Weights of a small transformer language model.
Architecture: tied embeddings, capped logits.
Each number is 128 + 32 x the weight over its row's rms, rounded and kept within 0 to 255. Layers, rows and columns count from 0. Numbers have three digits each. The size before them is the row's rms in percent of the matrix's.

# up: layer 10 MLP up, 512x192, rms 0.113, rows 405-444, columns 144-191
# down: layer 10 MLP down (transposed), 512x192, rms 0.104, rows 405-444, columns 144-191
# gate: layer 10 MLP gate, 512x192, rms 0.108, rows 406-445, columns 144-191
up405 098:140123141099151138119095073169076093142108152158092107170108139116114130193105121136102125091177165156110076151124118182134117087147069082103100
down405 096:152145104142174108130195111129063112153117057136105141112098102152155142140109102147146100135119159124146122125093149159142153159104016156124174
gate406 106:098111154095152103163128177082125133141149108194084128090132145106116166133140139137106196135126117145125154093125129094135075100071091168141122
up406 102:164119135102117131094100100156085109154156143133120126099096188141126069062135127146155078123119149142166111162127104112160123155090181108135123
down406 102:172091120090152202157136130155083151094083167144152159089105171109079127154081136210101068107130059094121107141144116124110155140122150122090111
gate407 100:131099156139130120185111140155139133190192130123099169150145131066089086145137093148149192095190158111068145153097124143095081108176084176118117
up407 101:165102152135131096163113142127065159136112135186083106108138090101139118184181098125146149083181109120131118138129079188125135130126163182101081
down407 104:079115127186057159137114079130139121106108205116084088143151121189082140134140086176070073142139127126115104118161097143064151167114142148130159
gate408 095:178118158078144162079183141132165097128099090115071142047146078123150098096080110109118174104166117160108128110168109162073112127077094106141137
up408 094:096179129139161168131080119151088189155130105133178103147071094163120148078116126118164149133142105105125174137172205119156151136166135123077112
down408 095:140132156058150160123133094037118139125106130129120116125123117124071144104182121123171164186130137177097182092128137098148125162098165089098130
gate409 099:073145142108147146169162137155122107116166110079119089106136067122134108125161150072138132096146172127180108148139112117075126115132109120198094
up409 101:117101081102086133123113074093138144131121150142112110058170125105130132115159151152146135116168080098111126093131164124129125144141115137068045
down409 102:160089125062147140099118041113116145119109085155204115154168094160148129117140089144094146121102159140155116141140126143203128113146096124141172
gate410 089:136118081162084095131145094119168143073130131152127088115118134130168069055106172184110144112105139173145066091047134147138134147131178112196143
up410 094:161173115130148126054116127156143099100089130109029078126117091107119155098139168146077133151102099126127085138091109136167120115188160084128163
down410 089:176088149141091111144096116141163152162205204143141181105119128124082151093198135161108145115169132126134130095127098136105148143127120145096131
gate411 099:148175121105134131098174115136132094070155091157080112110117133059086196157155150105072083120113112080140100110146136081158118079144082108138171
up411 097:159064152103147092158127162196163133094114111108126093142112141100086156146093092135085130075144142130102116177123129129098125144149141180153140
down411 097:120147116155097158162130099132129117089117174135165119168101158162116111177145138105108141106160105087120134101074144084103197147128091140146139
gate412 102:160153121114163140094096128181138083163106116111144102094100199131154153104105108131105121141171128193115102198068147095045068100107128127125167
up412 105:173087125180108141181096126085108109115136151140133153145094115107151148115119167093093102184140131097139123145167157167153117114166161106173170
down412 103:119116155186163133201136173117108183181143091171093133187107178122072162161166187148160169120165147048109160144149138157085063093177165161160080
gate413 103:146067104079159098084172086141178135092081077130084144202144145021167147099147137151166120109108109070068137119108093133173098093115130156152075
up413 103:087093130130136112157096076164160101095119132142093099158054112144139093110107176173132112105145089139130093100111111112155141113079137165181139
down413 103:140182167139090123108141138146147085129129139069136106144127143152223143075148125103125147156123098125121198162134142130136124137082145169093124
gate414 100:164074154183167169104135125169117091110184112119142172102148146121167161117116078140117140119148149141108047124129096174124167133117120083131183
up414 090:126121129113122138163079080116166080108175131171139112125110157073138074121083132108141120100170168103078144124088164093064142135131108160114100
down414 096:130105174136133167140133126111138126136138111086166112093149139140144158159142132107157148179112164124129128085107132114148094176201139086109166
gate415 105:122158162107129146163096098154182132122142120128124154147104140139158172106150089182171085062103120122113121123143167132089094082114127116115133
up415 091:151130123185118114116078126147100129143128124169137117163149120134147147174114124146119112147124124130167064134149053136161151156210125154133124
down415 093:142139120123113167117151174130160121099123111088100116133133163197129147151109202111118148151190124128057098060132134107122097128097129153124131
gate416 095:145112158134154102070168143187222102129147079156108104140178090102148187145132097138075110140099116114100154132094166139150112083086115113127145
up416 131:171119096130088096118116160123072134078129166176139113159187150160124150169127143111060126155141118093151142094146119120151175149102144165095106
down416 108:107059190146150087131163159120141135142166029116098080134136124104171172060119110116165111134102077142144162123088067110128165059126137140148106
gate417 088:145134176135164164170116129160130142190175107118094127119145170077180164140100128147083145160165111046124093137184127118125081085172119120079139
up417 087:130122143171133187162177116176161157149120151123095173148153115199124132117197154136203120113129137094194037113095111172113200097106137117139112
down417 089:146141140089210098102126132166113128152140162098136136062146128212170106157137156151168164132154157114125140159132090112124126113133104117119118
gate418 109:166115193141147140130154151145131091125144096165091138118084182132115107185103125099149161144148111131136096198153158132139119076097066142126087
up418 110:135166121128142138123110124105063146165147101121145146115153141132156104130106104106080133158154172135110141173122218123137127144149143094125114
down418 110:111154127138121115118156197114160177154134157070091147147115115044118109148087165101087113132136084067181140094113113138156190153149089162163090
gate419 095:078171115106137080103193165124100108118186086128116145129103143129135179131124085093106142124126126075160111116150147151147083137186129161125193
up419 100:129106046139088144096136081108137165107121173152145159156159119140147121124104157103051133073102179156090113118129096090149167135164153124094101
down419 102:091087076113110189188091108053099127115162149123088136161144133169088134075167148074123133127194122088235073135194127107110162183104092160157136
gate420 098:108047159083101083106138105153186085142113145152072160090113116135121063082136096156126122091154099182076134152120124133099160108107150126184155
up420 097:085096128163141135144067153094184152136168116124118141100125080070066094113116168131130080116119055102120103095150099068189067122067106139147160
down420 095:116126156171104153116126173100061142155108143146136111099101063137061131154102158122089149162183134132139101130105119140066116149152083098174179
gate421 100:156088173144166196146131112117202112167114082120120123121132068137140088087152162127099094135071160134102138089120106079108051118056069163189129
up421 103:110155105171160227158098150124118104109171123140073100151090168141108192184143145149099161157163083103128113157161150098137146103126149095103152
down421 099:217109113157099118160147118145183175119206170116151123091111120143166083117156099133134172131067161139101178164127169166128088176116187109216179
gate422 098:115118112086138133120140060130209167145114113066119209158133142111116127077154125126153135153137153194017088119083102055142076115048096072173117
up422 099:209126193142120078141112119165098068146094136088061117108142123131098110140077107133100076064147077154124165137110095156174090141120139141156149
down422 098:120129149104122137115113173117168119083110147089148098071168137163154177126029138159104106151078149188167119139149152086134093127163123131121078
gate423 094:095101127092130137167126133176143164158130104116129220135093122129097157142078140134090145136104132155090149128089102110163118104136142113126198
up423 100:126123157159120164143155143133072083136216110178151070137095146137123118175079137081166117162123132152100150188120158135130149087148063144104051
down423 096:142145150152124175072142119112158108123137118139170133124116105184157159089135080137175097137105126125127152149153108107112091108094087101142124
gate424 095:198106121175115107143153094083189139122136108145105146200098082108142129139121102144137122138216206153092112162154134121163110139153120152097167
up424 095:078078176133091166160105126066153110110193124137077105112106134158178097115119155170108079135172123109128106152180126149154137115136209112048088
down424 096:131144118108107147125107143109123088078074130108174128152130096121085133189084107064157140184127113086142205135154123114140136162117158091124099
gate425 112:134108112120203160142153087086149110097135075160075154105102097033161141157089110108116136103107097086129104119140081090205110078133112149104096
up425 106:159077090080110094165116154138108150132142136118154134122126137161123096124078153097083182097126186156100129169128135109083127081121145129122097
down425 102:151096143109088128171118088131093120117087116143133172134131113114127060114201139104073073132160130125088150159159152157107093184137171133165200
gate426 101:123114147058134104163169135155099168119106126101068145142110114125097132175170121123110164124127123151196121116111131152109115176139195130120101
up426 097:145141151113127107113117132117146140105075116157156111112160060137110145109135092154114067113154138186130131193081101111124125159072164142109116
down426 101:122098147182073100139069080158161185132132217120110125119096140106098109112125099124151133147145137152081117116160122112109110188186137121138167
gate427 103:170122154133174136139142078131124126144180068127086137123073099132113134041100135082124089110092118164094109149076129133115088137107135122134140
up427 109:096088201137116137139072090063136082100106142140120142103139133103111109138125156161136125193152125098144145111102152104060193138141093078112102
down427 104:156096128096140189128125093105145131090172086127115125139110126197148167106082077140142147127136119172084141093115115162092180096166078118143129
gate428 093:191130074060155151080169137131118134094125085102116121143131137126133114122158147125161084152119166126172117097086112136168117072073064138116131
up428 097:134109111146148145131226130151106146093114143187168104143155136130121064158142183211179127079126156138124102142114094123134133042077086109150135
down428 099:134124100178035148126136152143091129146138180161121118121140114098059129161114117137117124088119218094175128119081150113139102244121168186139076
gate429 100:197137160117157143119121205158142109139111095168136081143121073116124197181105102099075163188151119149100141150120135126086112124101148159128105
up429 101:168120218118113150111091096125097067134084151129115148092187088172097136094165146137116119115141179154097164154101109148163165152135118152118118
down429 104:130094164121152144187083128213172061134140050086095145191139108142102092157112100161132109127141079159133134115136124135092083109144160117141099
gate430 100:139105136185188150065082162137109094137140096072114179078161092138150123116119116173099095134072110158133098165084163071155135088140103056099146
up430 102:096154133097140124103060122137072034122096143141146126154114123171134063157159124110134132101165236151140170148180154118130099105112182055135170
down430 101:124162085130103134139084182138111153120142113137131132168107185125176112126127108109081113114132084116135186165174136090121176152101158115100069
gate431 100:103136112185122107176159130157101140129094095116132159092180113130169148069166111125109158141125102166115088156135121087141165112102116073077168
up431 101:137068177114087151142132139148154129069150138190066098113082125161106125074133147144112099148188171138091101163139049106144158203105117136109155
down431 100:087133204115135188145134178088104117102129042171106133091091182132149131168144130106094135076124173184121170106083118134138166131132150139132114
gate432 099:121076106113123127102199118130189180146146111125067126136114105160103100097133181114105154164114063159141114143133085110014116118083134148112152
up432 099:173101114155148068104197134141119138063122114100119208127165119113142116128116139201158150100032180146101075128108128147119146122118117140134105
down432 101:176125153169184130123124201132166127160073060116156113087113112080122127161170099168156097103152126141134120126118108045102098039139138150172096
gate433 108:122162117122171130095137169107107122118168125141078145107119058084146124158100086119119156118117141164150104159167082096111147108116151090093099
up433 105:105101150160159099134097084111141155131121131103142168134124134179102199135128149161160076142053186170117037123096124181136135109172161172116155
down433 104:138156164151057154118155126126115119184117146145123100155135118118129160130139140104120154149154147126159150121112137179201152148160106140103085
gate434 108:101089120133142138068141140174125093126122065067145103151068117102145132130094130121155142122106050133103167169173128129097162078146079160121121
up434 108:137187140108130161161151126115121157095148126148161142119119196094114084127103125135147143162125142130140178129194104152179097105144127178131050
down434 107:124093117152111151171135140089148092126166105171158063074134116094092140080089103195115196139142195087141117131126144111181150141091152105171126
gate435 104:177127177169164144132114086105155080134086058164052124104100066162124171141099151147083089106090150166167129151192133100142080071096142127154165
up435 100:157106241124135153144119102135122039069153133109066147129117125173170159106099118174054111117087160134150134092107097140136131079160136197107122
down435 099:139162104089141107095162106117121145113193112094135111172077215106160194120140149082134109109120174081140138133077160114164124179090163107129122
gate436 100:159135162101152147134166064108142169133133095088040124171166079082164113149129088146148151133101162158166124106111157157116106148136216173090162
up436 103:118084182153140138154119147145179137165105099095150109131113103092180111087119080089154165122059187144140098121116137119094061131120108152139188
down436 103:151139098118146070127134200128102158095144192146154174092094127157085092156105118093090110117171126170139098140097193130110093138088190160150116
gate437 107:080093144139162140102097064178124147147103093130101117143079083141105118084086116132203095166128112169146150098071122135099092097084148129117109
up437 109:109102074148148095134197126103099091135135144158138135134150184144094125131103094101080142132159157112114174147171129132125114107151164130162144
down437 103:131136048168140143127127103069126123117118114178118124096072055151109139173130109133131189094162109104161157198156103171160147072103096166061149
gate438 103:111130070114122120097146113170134159156077084227128139093140188093125090140112101103140163073142152119110106177123140140155097112128068163100110
up438 100:120077147132132148188096109085128084135113147154123079154121167193084178128085172153084102125169126130130156159128109124087115146164113054132140
down438 102:118143080125212113123107099135093144069165046133127116074138122137134118094187073161060119151150155128147171106125091151179121134111144098059131
gate439 105:096136158087140136051116118135129092124133098108102166066107139120101094051114104109119142126165169143074084191143176064108115115117142127141111
up439 106:133098090130126133141127079116160093106112118110120133163100159092120142164172158091134101151166095116155171088176115170190133125142099136074110
down439 107:170149105121186095121135044124127114167117146074135131138132157089106169096114144114084150170119139097145176102138124137159099116121109145061134
gate440 093:118081122090136094110119051125105108108224103131128171097104135112098141072153074028158100134135134096108158112134105058137138033096159143136207
up440 092:134179125213133163159114180156127101161132116153133143183167133152101124163163150240085142128157141152131104149089078170109134211094116142110098
down440 092:153140086151171139136135152156139151094171043179123162151122145026140143190169071161108155121110087166137112147141121122152108082123087167098150
gate441 107:151076120107121144109162080137147096123133117152096177058164114095121083131120118081160125114132082108068137137130174169094107083155114110146078
up441 106:103119155157136182119120120148154166130179123117138161035124129158055174123138129153104121169094106054130121126069173072117151092163133124074137
down441 103:150138103099103085129085146127100080151173166092142190153112128133141097116152152127137181141129197147130093089134153173184123156144074151157144
gate442 101:083140168117165118108162143140123175105129094095111195103095110177090108108112145090098128149122125152085057112086098154111095098128134051164158
up442 106:070204072112126054093152149125158116155155121122133109129101102112154101124062128163150143114136092126111009180145180138133145103107157130107175
down442 104:139202161117140139136167178142098189069153127178142134144136123119090102111112089132088095108145179093151105103193130157133158232077097136050092
gate443 104:153120085111162141135183159131152178119153131136102080095135122132118154086147131119148111139153119131120086162117106087106125085129065074139107
up443 102:130132123159120186131155156137131136115153141100143163118116118147151126112157085104140166131121142166129154147109177061117141152086152116135095
down443 100:154118133148106141132121125093132135124154077125131082155085097106114088153075156164098170127115170163129111100113125114066159151148119100157197
gate444 098:178133129102127102120174157118172113147092155112100165116145172097145148116091169173067115124139109105113114164119145064114130101096048164156120
up444 102:098095178072109108055126154113109119132137165140176118134128176099107129145107108150156091139113166060089168165098136148148093144128116137151143
down444 102:096184079115070180135097146202148084122082172154130118077119194153147134118114154180148116131133130153145100129090125116122166146058124174152147
gate445 097:151056107120134071168129179177148136153126110137128123092153131139186041139148105072129087132107137123066114184175140116121112074119160179075052